config.yaml
norm: "rmsnorm"
positions: "rope"
rope_theta: 10000.0
attn_scale: 0.125
init_std_qkv: 0.024
optimizer: "muon_variant"
max_grad_norm: 0.5
schedule: "wsd"
decay_shape: "linear"
final_lr_fraction: 0.0
train_tokens: 1088000000
Each number is 128 + 24 x the weight over its row's rms, rounded and kept within 0 to 255. Layers, rows and columns count from 0. Numbers have three digits each. The size before them is the row's rms in percent of the matrix's.

# layer 5 MLP down (transposed), 3072x768, rms 0.0329, rows 1176-1209, columns 0-95
100:178136129087123114149075130121139146095109119120165084163106131156130116071122125090127133135110135093192146153115142146136136143148163094130140135098135123141102146164132107083156114081079092180130139112102134122163149138135179128113103122150090149107135119149121108161153130141104118098
089:095098146099115144093106127125156147116097124102095162102134126128108151156105126147137121149124145147166151112099107162159179149118143162128135125138148139125109137123131122108192082105141139169128143100132124118141137165121110115178078128095161081133135169111145141106135142116159132162
097:149141162123116114101166092112108176143129096140133113132157130108142142157112137086117106092105126100161124146120133186097126147108182112132123133136127130124103147121133125146134181116105093116196100106140151085097126151149107102144100103146150141112147131155133153143115095131143109114
098:142122099143073142135133114096124178129136156131129172150109144101163098137133125123115136106107124151141152080126121146134117103147150106128092142115132103123117117151133117132117123137101095116143133134132121107144106136125089091130093116142119116121092119076131150136173173171152134122
099:152102126155137116131109095115149137126130149133115122142127155140062152128148159129126111081125156156123154130191129149130122158112124145138143116149111111119116153155155149113154095116167146138141138190136149094155123097080123190155146136153140136131110094104169107110117145131097119091
104:136126139123115107138166085161107141094142152150170134133123135153156120130108119101128134116137118074090135162103157144105084152144121109102130109115131134146136150137143152114130117136130106124143085159119131154073131166128182137154174148082118146093154131147104118105105149105132112170
112:143151137161152104079112109144163156139152076094131154108129125088131160122116094119131127116151110162083135123087133183129116088155125141139174124146118129119132122173116115170112144107136085156111162119110131137106108089104121105128090128161148116103124093129172127114127158178113168117
094:131126145154120134114165115111120148126120161091144115134110138128158107090133133107116156127155136124120163113108129148146098139106190121119138125107143095111132120107106123139122111137149100093118143139113168125114127170126124100111142149082113127121138132149140163125158124157163179176
110:123121111112128165134101097137125167109123133135110125058151102113145109128110113152137157147084123130120180067119148135058144123088149118105141118145103118117116152128154130168092142109106150127104076098151121125200162142150130113132114108124147171145129134101116122088132120126131092114
095:130137133132112099144116142151175116119172098148115150136152142137130132112151104143157102148159125087088124116148110107139136094119122141091102155119149173112096097094117121114093142138133117141116133133128146108131110095124172130131134168122106192116090139074108150117129174137128093120
103:119104123151121141095109145116105105162154087079137163145148142127168117132147139134104148116116152100120111133146132139157171148103081133092144051177157121156144090089106148127161131102167150126145145120152129080145124146121113089118149133126143152124165169093105124122187148122139092178
087:123130161117143094121128159142117122145141115178141142140144118122151125113162135130126144139054116158105143121151082137113119109187126125151145143113134152101136093151123121150160134110102135070098119140162126108141106135143083138132139126097082125126114119103123160123154144160123133170
112:072132135141132124175085114133102135110147081139117172089110162121146144124138131118137116114133152116128151122118112155150106115191100100105129145101154107173120147174108085151116146163136095100085146156093150116144105145146102119097110123136140159092178151139116095129077122142122157103
092:092111206106167112087136127129136124110122143129114120146133127135088140116119115098129111076098183137196131116168138152149111148143143133132155134147102140134178135114112088112110101157143127206113131091115142109140136148089134168113130113117115127134159137093146135172129148108207139127
094:137126105104143137125129115169141119130114176106124126131152098080129128150120124121133146127108071102157142157117092133099130125181124113185107133111115129161098130113097134106141141097121081100142116143127106130151101127149155143081185116133138164098111142130115143135108116131126095129
093:172110143101105147156169091155120134159090105141122132139131146104160123119155117165218129112129137151153130132173145119120106156166095090151141131124161177108143140105111145108134138107155105136133123102118118173110145154153134176125139158119125146125141126125141136131101108143129123138
110:076133137155119163130102150120135096113153106124168128140137124116139119129163122122118085142087119160121151062131110131108097120150091115122126153097178167079148124181134171152094135155101120083128148134157142116134140116119091132153144093096124157135099134093174140148111162114154161141
114:108104135120120146151133096151097140119153188140145167145150144150105128105104124080138140137096123127121145108121132142144122105148122140156140152117144141148121131133133144126134131101095140167123138154137069178119087114146143128148132160107136088113110130123167119061106147140088124113
095:114121103148135163117090137128165143115137142135170123118161113200086086128142091156126098121135156095108091146116157154102146152134149088152152113101114120131142137131131140136127092141132147133130111082127171154132116091137139092135116088151102105126133103160115156100138133123142110117
098:115105137126139111151110113168100127075131157141148098122101127130114109147132159149083131151122118140096091144056131112126106117150094192128165126103137141145146122136141134149097129137152105104142161131133080167137115130083124137107078128072100131143173144138115121155131148116165062141
095:118128138106124104109147075133114154133127145113131149134105127112120116124087130137097147140144119121151116150135129152135106117136119149134136137179127095122142109137159101116127112101138151135145089117155134150143136147127120104166121157167138096120148153123139130113153108119203121127
081:115126120102129112082119117159115143114159115156137180117162136131169115109143140108128150091091113107125093095164126114143138120105139164189140134084136147142093175126098134194113126149089111062119157118141147099119125151160139122123136141123125184130126137120105101092112127148160137130
108:122112118133157120141152123178133149142169115122115115119084124139120133150148127152110122113170115142177129114114123132111112171111133133095100074121134131094134161145119147121137152162163154105123095123162162090098112119128080095108122072151144101122166096111105138136114111122160117140
085:175097127104107130119091108145109152137136169126110113131142141135118093088131142116115145142144137135143185118162137157135150171137113084146103107127118166129165109191113155115129130124136114129138131152119150121130151107125116135127121125110124161080150116124149115130114137132168148122
091:121169092145105104153140139143126122113147118177092138126143101152155138165072152071129109096126131119078102131122101134143164110120154119158154115111109166135155104119107150121135125120149144110119092132120206121143125099099130153181112129145109103117147131145159148109128096145199122100
108:135116135158126156156091129134148108100151125162147166114175122151098087123132120118092108141160153108112135090132148141114115148152095137139091127126133124112113114099110172120124091141131067080112126094121116121092119141156120120123154128112134158122108098112135131100120137116149103126
089:154141106123105139132094117099121132140103143102170122121124128137140149138118167145103107122130165148093113129129113169149109126159163091149148144123117120088094096129087112115146130143105180122130160116152133156142096119141136173120142131099133165131089119127149146111100133142104117103
089:143148088118106121176136107128122088115127121143138035129173134112143124128096135148081141160133098120143144090127139186160099131107121118103119094097081098099079137152127088101102158111112160087128128135127121124136084109114124133097165118134177136150104111105159134162114100143098154136
119:107129101135137146146122168095135128078137126159121113112151116137141107144093120114063175146196136127110100180141143119131150137159103168133108079087156132124179090164145140147140158105098153111109142131181125112170134103104121148091104112106095146092129142122126111153147130095137121123
109:118132135088097100145131108122111104176115123127107111124152139113161130117102109140142147121128123138153127118156145140149075105107130127094155108128105131121080121086154113129154160177143119128143137126151127162111139103141138142098115187102126102111166198146142117141128135123156140152
097:119175127152117133146119129142121127148155096109145135139152163137099156162094109156117077130113099129161116168087156153127118149160137155146096157147145139124162161158111129135151104135105116145132142125153107120140146128079127177122145152171115115131124102134123132124117123123083145157
115:112157108162142111137142121122110135170151141127095139137117141122135141093126142145100113127182095144121092105174127121139122140153110108076132151101129101135131152085147163130125112152142188108140133127147091105125111127128142144070153089120140144099143153155098109133124116133134126131
104:115139123101135103147124057127111072135078149140110150145138131132123090158090141070158158139137067143132158144127165143122156091120165117125106137137074103120135162134106161160121129149132104060124103105121142121130135170122147107175134130144169154145125116133092129096131114128105109134
101:137123084163076159147096095124138122127145142115131151135109147158127065108127122104153099158134090171141097118140135082138107143102168126127111154132144140098104114099110123098118102154130148092131153111140121096118122095127129135142124129141101105137179146133154165120161177135154192078
# layer 5 MLP up, 3072x768, rms 0.034, rows 1177-1210, columns 0-95
089:126134141082114117161176141105104116165151162125161084151102118138147118110118106142140141116112108140075135152133107133146146116083113111080152126169136097125108081111140121136120116129106152120139109128184101148112105137092137112118134118112124134118121100141136115111120146099119129122
099:097084105194117108174140118163115140136142144140146113089114132143126159102064185133105144113106153139115156071148118098131155083088101116137099169100156149103148141152122126158102131120139088092128124160111172086169126129126150142155150136080134130115115095123121115133153169133079114108
092:153103141124173142149133096135132130114124131186100102101112163130150121086111160117072153122080127143124082111154102116148127147124111109121138119149109106137096107101096104107084101144078168118112159130156159112168165124150059153138124101090132110138089128117100088156100116108145123118
094:106110138125079153115161123082162119133130103163157121102120085134148119085182118090174164138134119061115127144148107158128159119116150109118109122137119164115079150071116139149132118092092147160105147107098140129154123122136132114166128153127140154075133178139138154160109141134097109098
100:108100157144133162112084080098086100107168101131160099191141144120100106133175142104139135141131132129107104136147107136122132157085153152124150131138113113122133153139135116157108124116112102155129106125140129123099134134138184147146128137109116115109154128155132119098094134104131106074
110:156092147164132135137089126128101122164117099135139123145152138176133160132154108172103148117178145107123166115092118187175130118122108129113111130091118119136165138175113105111103134129113141121112118107123065156131106119137164140110130170096128138130067186133124127139136135132114096152
095:089136150133166119142134108152132123180073156170110107172111141135167148149159092149136133144103141119150163113129093155131118171104123109140132151103120124147142137140140140120178123134124115192160114100162156152166132130116167162116148154113097121143132142124123146130100100119125120127
107:149147157184140133146130148159126127179166145134161115107136103143169156102126111150161125134122109121097128135117084130117142100104099178154140130138154101116134115158126137141117125159091127171142096135144105149118118093090092168107104110110140145120125120111108163152093077103122110112
091:146136130101183118146158137123098129133091119125117143153128153129149127096108163104113121136116121086119134099140146112166152099131106171143159071131194141091166126141096107109128088127155133117136103137169098132107180118149073135145116106113099122120109122136147138170179156169111128151
098:127137125165110126142123086130125124145133139111141123146114133121113139121142129098134127123099105103103137136102105117133151146138075142124121119152136115121130123114111122156132134130136131116135170148112127168158133094138129184112106116141134123080152141168188140189128086143150148120
091:103102106194107122156141137126118103114112185142131128121132176138155117113103106129111149111124124146158142087091133117173130138101109103171098125184121097108116142131152102116180077095119154141122095146133100168109102138115141130121133143069153115101138137152181149110163126159151116102
112:133165116139110101178129144143186151119099127167121145143134108170132110112115089121103130111117124125145120134165110103131077156128147089143085132120115112105152106163146116086106092109110137168124135162110156136100102073168153134102119092134115130149156086126088124122127131150136084130
092:121174162113187140099137112155155109123134108139054094123152119111096117143137104089110146108151102125122112099109117123108124131143136142120134111128127111112137105129114115114112122163152079104116152138062115091095125137151109151137113135151129089120113178137173053089133138118136112165
097:107104099153144136114121121146126118133116126113144096138104115097150113161130129082099117153166124110118075132097161131142143131135138126110095126117139123127126158169122099162087144123136125117138146144141118144142124127203157155144104139150156093144104149096119165126129094121093164193
091:146140143127105153135146144104152135164099150126120158147192147140142132153130107141161136086151136112147112145114146128159126146135140082127169127092116142146126126180106124137119113120101101127160145117130149114148147161133127098132153093113184150129101142144125148112150110139144107129
108:093137116092130138103115109107123134101120102099104154126168110106135133132139150130092109159146128139142130113102128139119121126162098134132136102078155112112102120105112146105097086141154081137083178132188176121113121110126115179164144143109134132133122134111167101127126136159080142123
116:135150102103189113133121133119085120133116177116165171136101123120132158138137138126121142117140128095135164093118118098116116137105132175126120123146152114113103106163132140058137157154126124164113108107150117144106104112111132107144128106131151093132150105106101098109149129129083110135
095:141098115159145155103108093167130127110131141089135130116106144109138114076149088109137108152127159141089150141164159143138157108136084105091155091104090113116143119132184157119081107105133129148090206094139131158137156137133132116110134092139126115100137142090137121153122083113087131133
093:141152095101135113104176153092142094088125135139108141109120123146154111133151140126154085109133106120169132120088110175140166120107134143139110154154170120126115109127093181115107106116115145093113134143092129107136126102103102131182164122097103191109103132161186120105121134133154122156
100:134095135113087137131142113125078105080174129124160123105079147193107135125106135159123096110121169111136119166167127123130109122143084131109114122116173133124170128120150112167091111184123066124175159138161147134127114117152144142113115094099109092128131063150151137125120137112074136167
092:168107092127078102094122032131089131149134124130139140121119142128146151113118096105111108083155142095113126141147098115119143094131130139079149119103157100118120121156155153170128127130133109097123131131151145151112164139103114187131137092121127156111087157114165132135133151170111174146
112:154133118118183154123131165150109123108127112113124150115130143130096134143142127131129092114119118143133150133112151156145148107118120117122113148132167169108104179116106120128157152097091137096151088095141099124081159124157113094107134113150166138145105102098141122128177144142110099117
088:083105118173138110083109115099141085116104118116157099119116200111090091109131131121119129121166138138100146128138141177155118093110120074074081141110089135102122159190143169131152119164095135166108126126124139130129101111110154116106145123105081136101175118122123164155094158085143110155
091:134154109147140124114152131148128125141109154148128161130148113088129108122108137154144118129135067143136046076104141132147099100149150152108076146181142124074160114149115107140083118131146141129118139129137108134121117176156159158080137110176113150119099085169104137131135132128142132134
102:145137108131138100101143114162123126106092116100136142157129111108133133104142180139122113114113141087114165135122091104129154121102149088093162123132083128133145126095171102153132154110090134141093139148181128132116121114123133119191134149124095159132196101113163167108193146108136129138
089:123179120172131172141081113137153167134169122108111158116115140135143128136109136130118071142134097121085146107172122115134112108113119129087127112105094139164143107117135166144116126133089139120159143131140168134068147158126123137144121125155137100108124134113176084110122138119119158083
097:107152141146106093125107125136062129112116116138103109125130124124106143131150119106143127105134086098127111120132134119141144111069141134092107161144108137100095140111125130175107083128133133101175108066109164132149117097118133137122150149111158126095085124104137123121122138164098146138
127:134097103144141117097142146105078106129116130104123082122141109157135095173159157116142119128127132113172106103166133099090127162148118091131088152135060142159117144146157111183131110144132042123142127144163128087153124128099105098125154124167120127119107087086150125136112133132054117135
107:122112136107093101164129073119112076135102141163105094127119121114108160133120102144138162145120119084158080119188155127158137133103124113137143151152129125130099138087132128114146116150136141153130165119087086096152137174153169168132126124117115114155115143165152144138101118114129139124
100:142105135120122105151149114140071106165182091131151114162139133161148127141137131148120100157085128146116154168121126146106142144125136162096120137126109114125140121101175214157101152114155119145132134114123097095115142138108149098150093194107100166121148119143136130155110116132087109123
114:153115101130083123160140116142123111135120120170095128148139097150133167127099171125137093113166150106145161151136116130158153128137140129110137141175117176099121118098117094087115130114162136163124101100176118093157134156089146145155114125146147114115138191112130120153128109098139107173
101:119076143144146136126093150135136132144138131089115151100149135136144099114113091149100128105097154109103129104126144097118109096142126119108147169155123095114187104155115168098130124133177133122124113129128107196123118153189128131073110130102126098104135135136135154166080125106126135120
100:141136086126132108126141110107138121122118157176160150112135154126154150125185149130132126086132160122131117130122109129113085085082121143104165128138120121141092160081083098162121118123115121178127131144083182114102136130141124106098178126125147103099114125125134115158112111129119128132
099:127145100112155122151134179105088081117124128179156159171119138153082118099115150142152087142137149190105148102137126124128140103136126169115150145181153131149092098141089124091081135107132135156143130153134150146093104069139139105095168113141152122114091128105117132116116139103138118120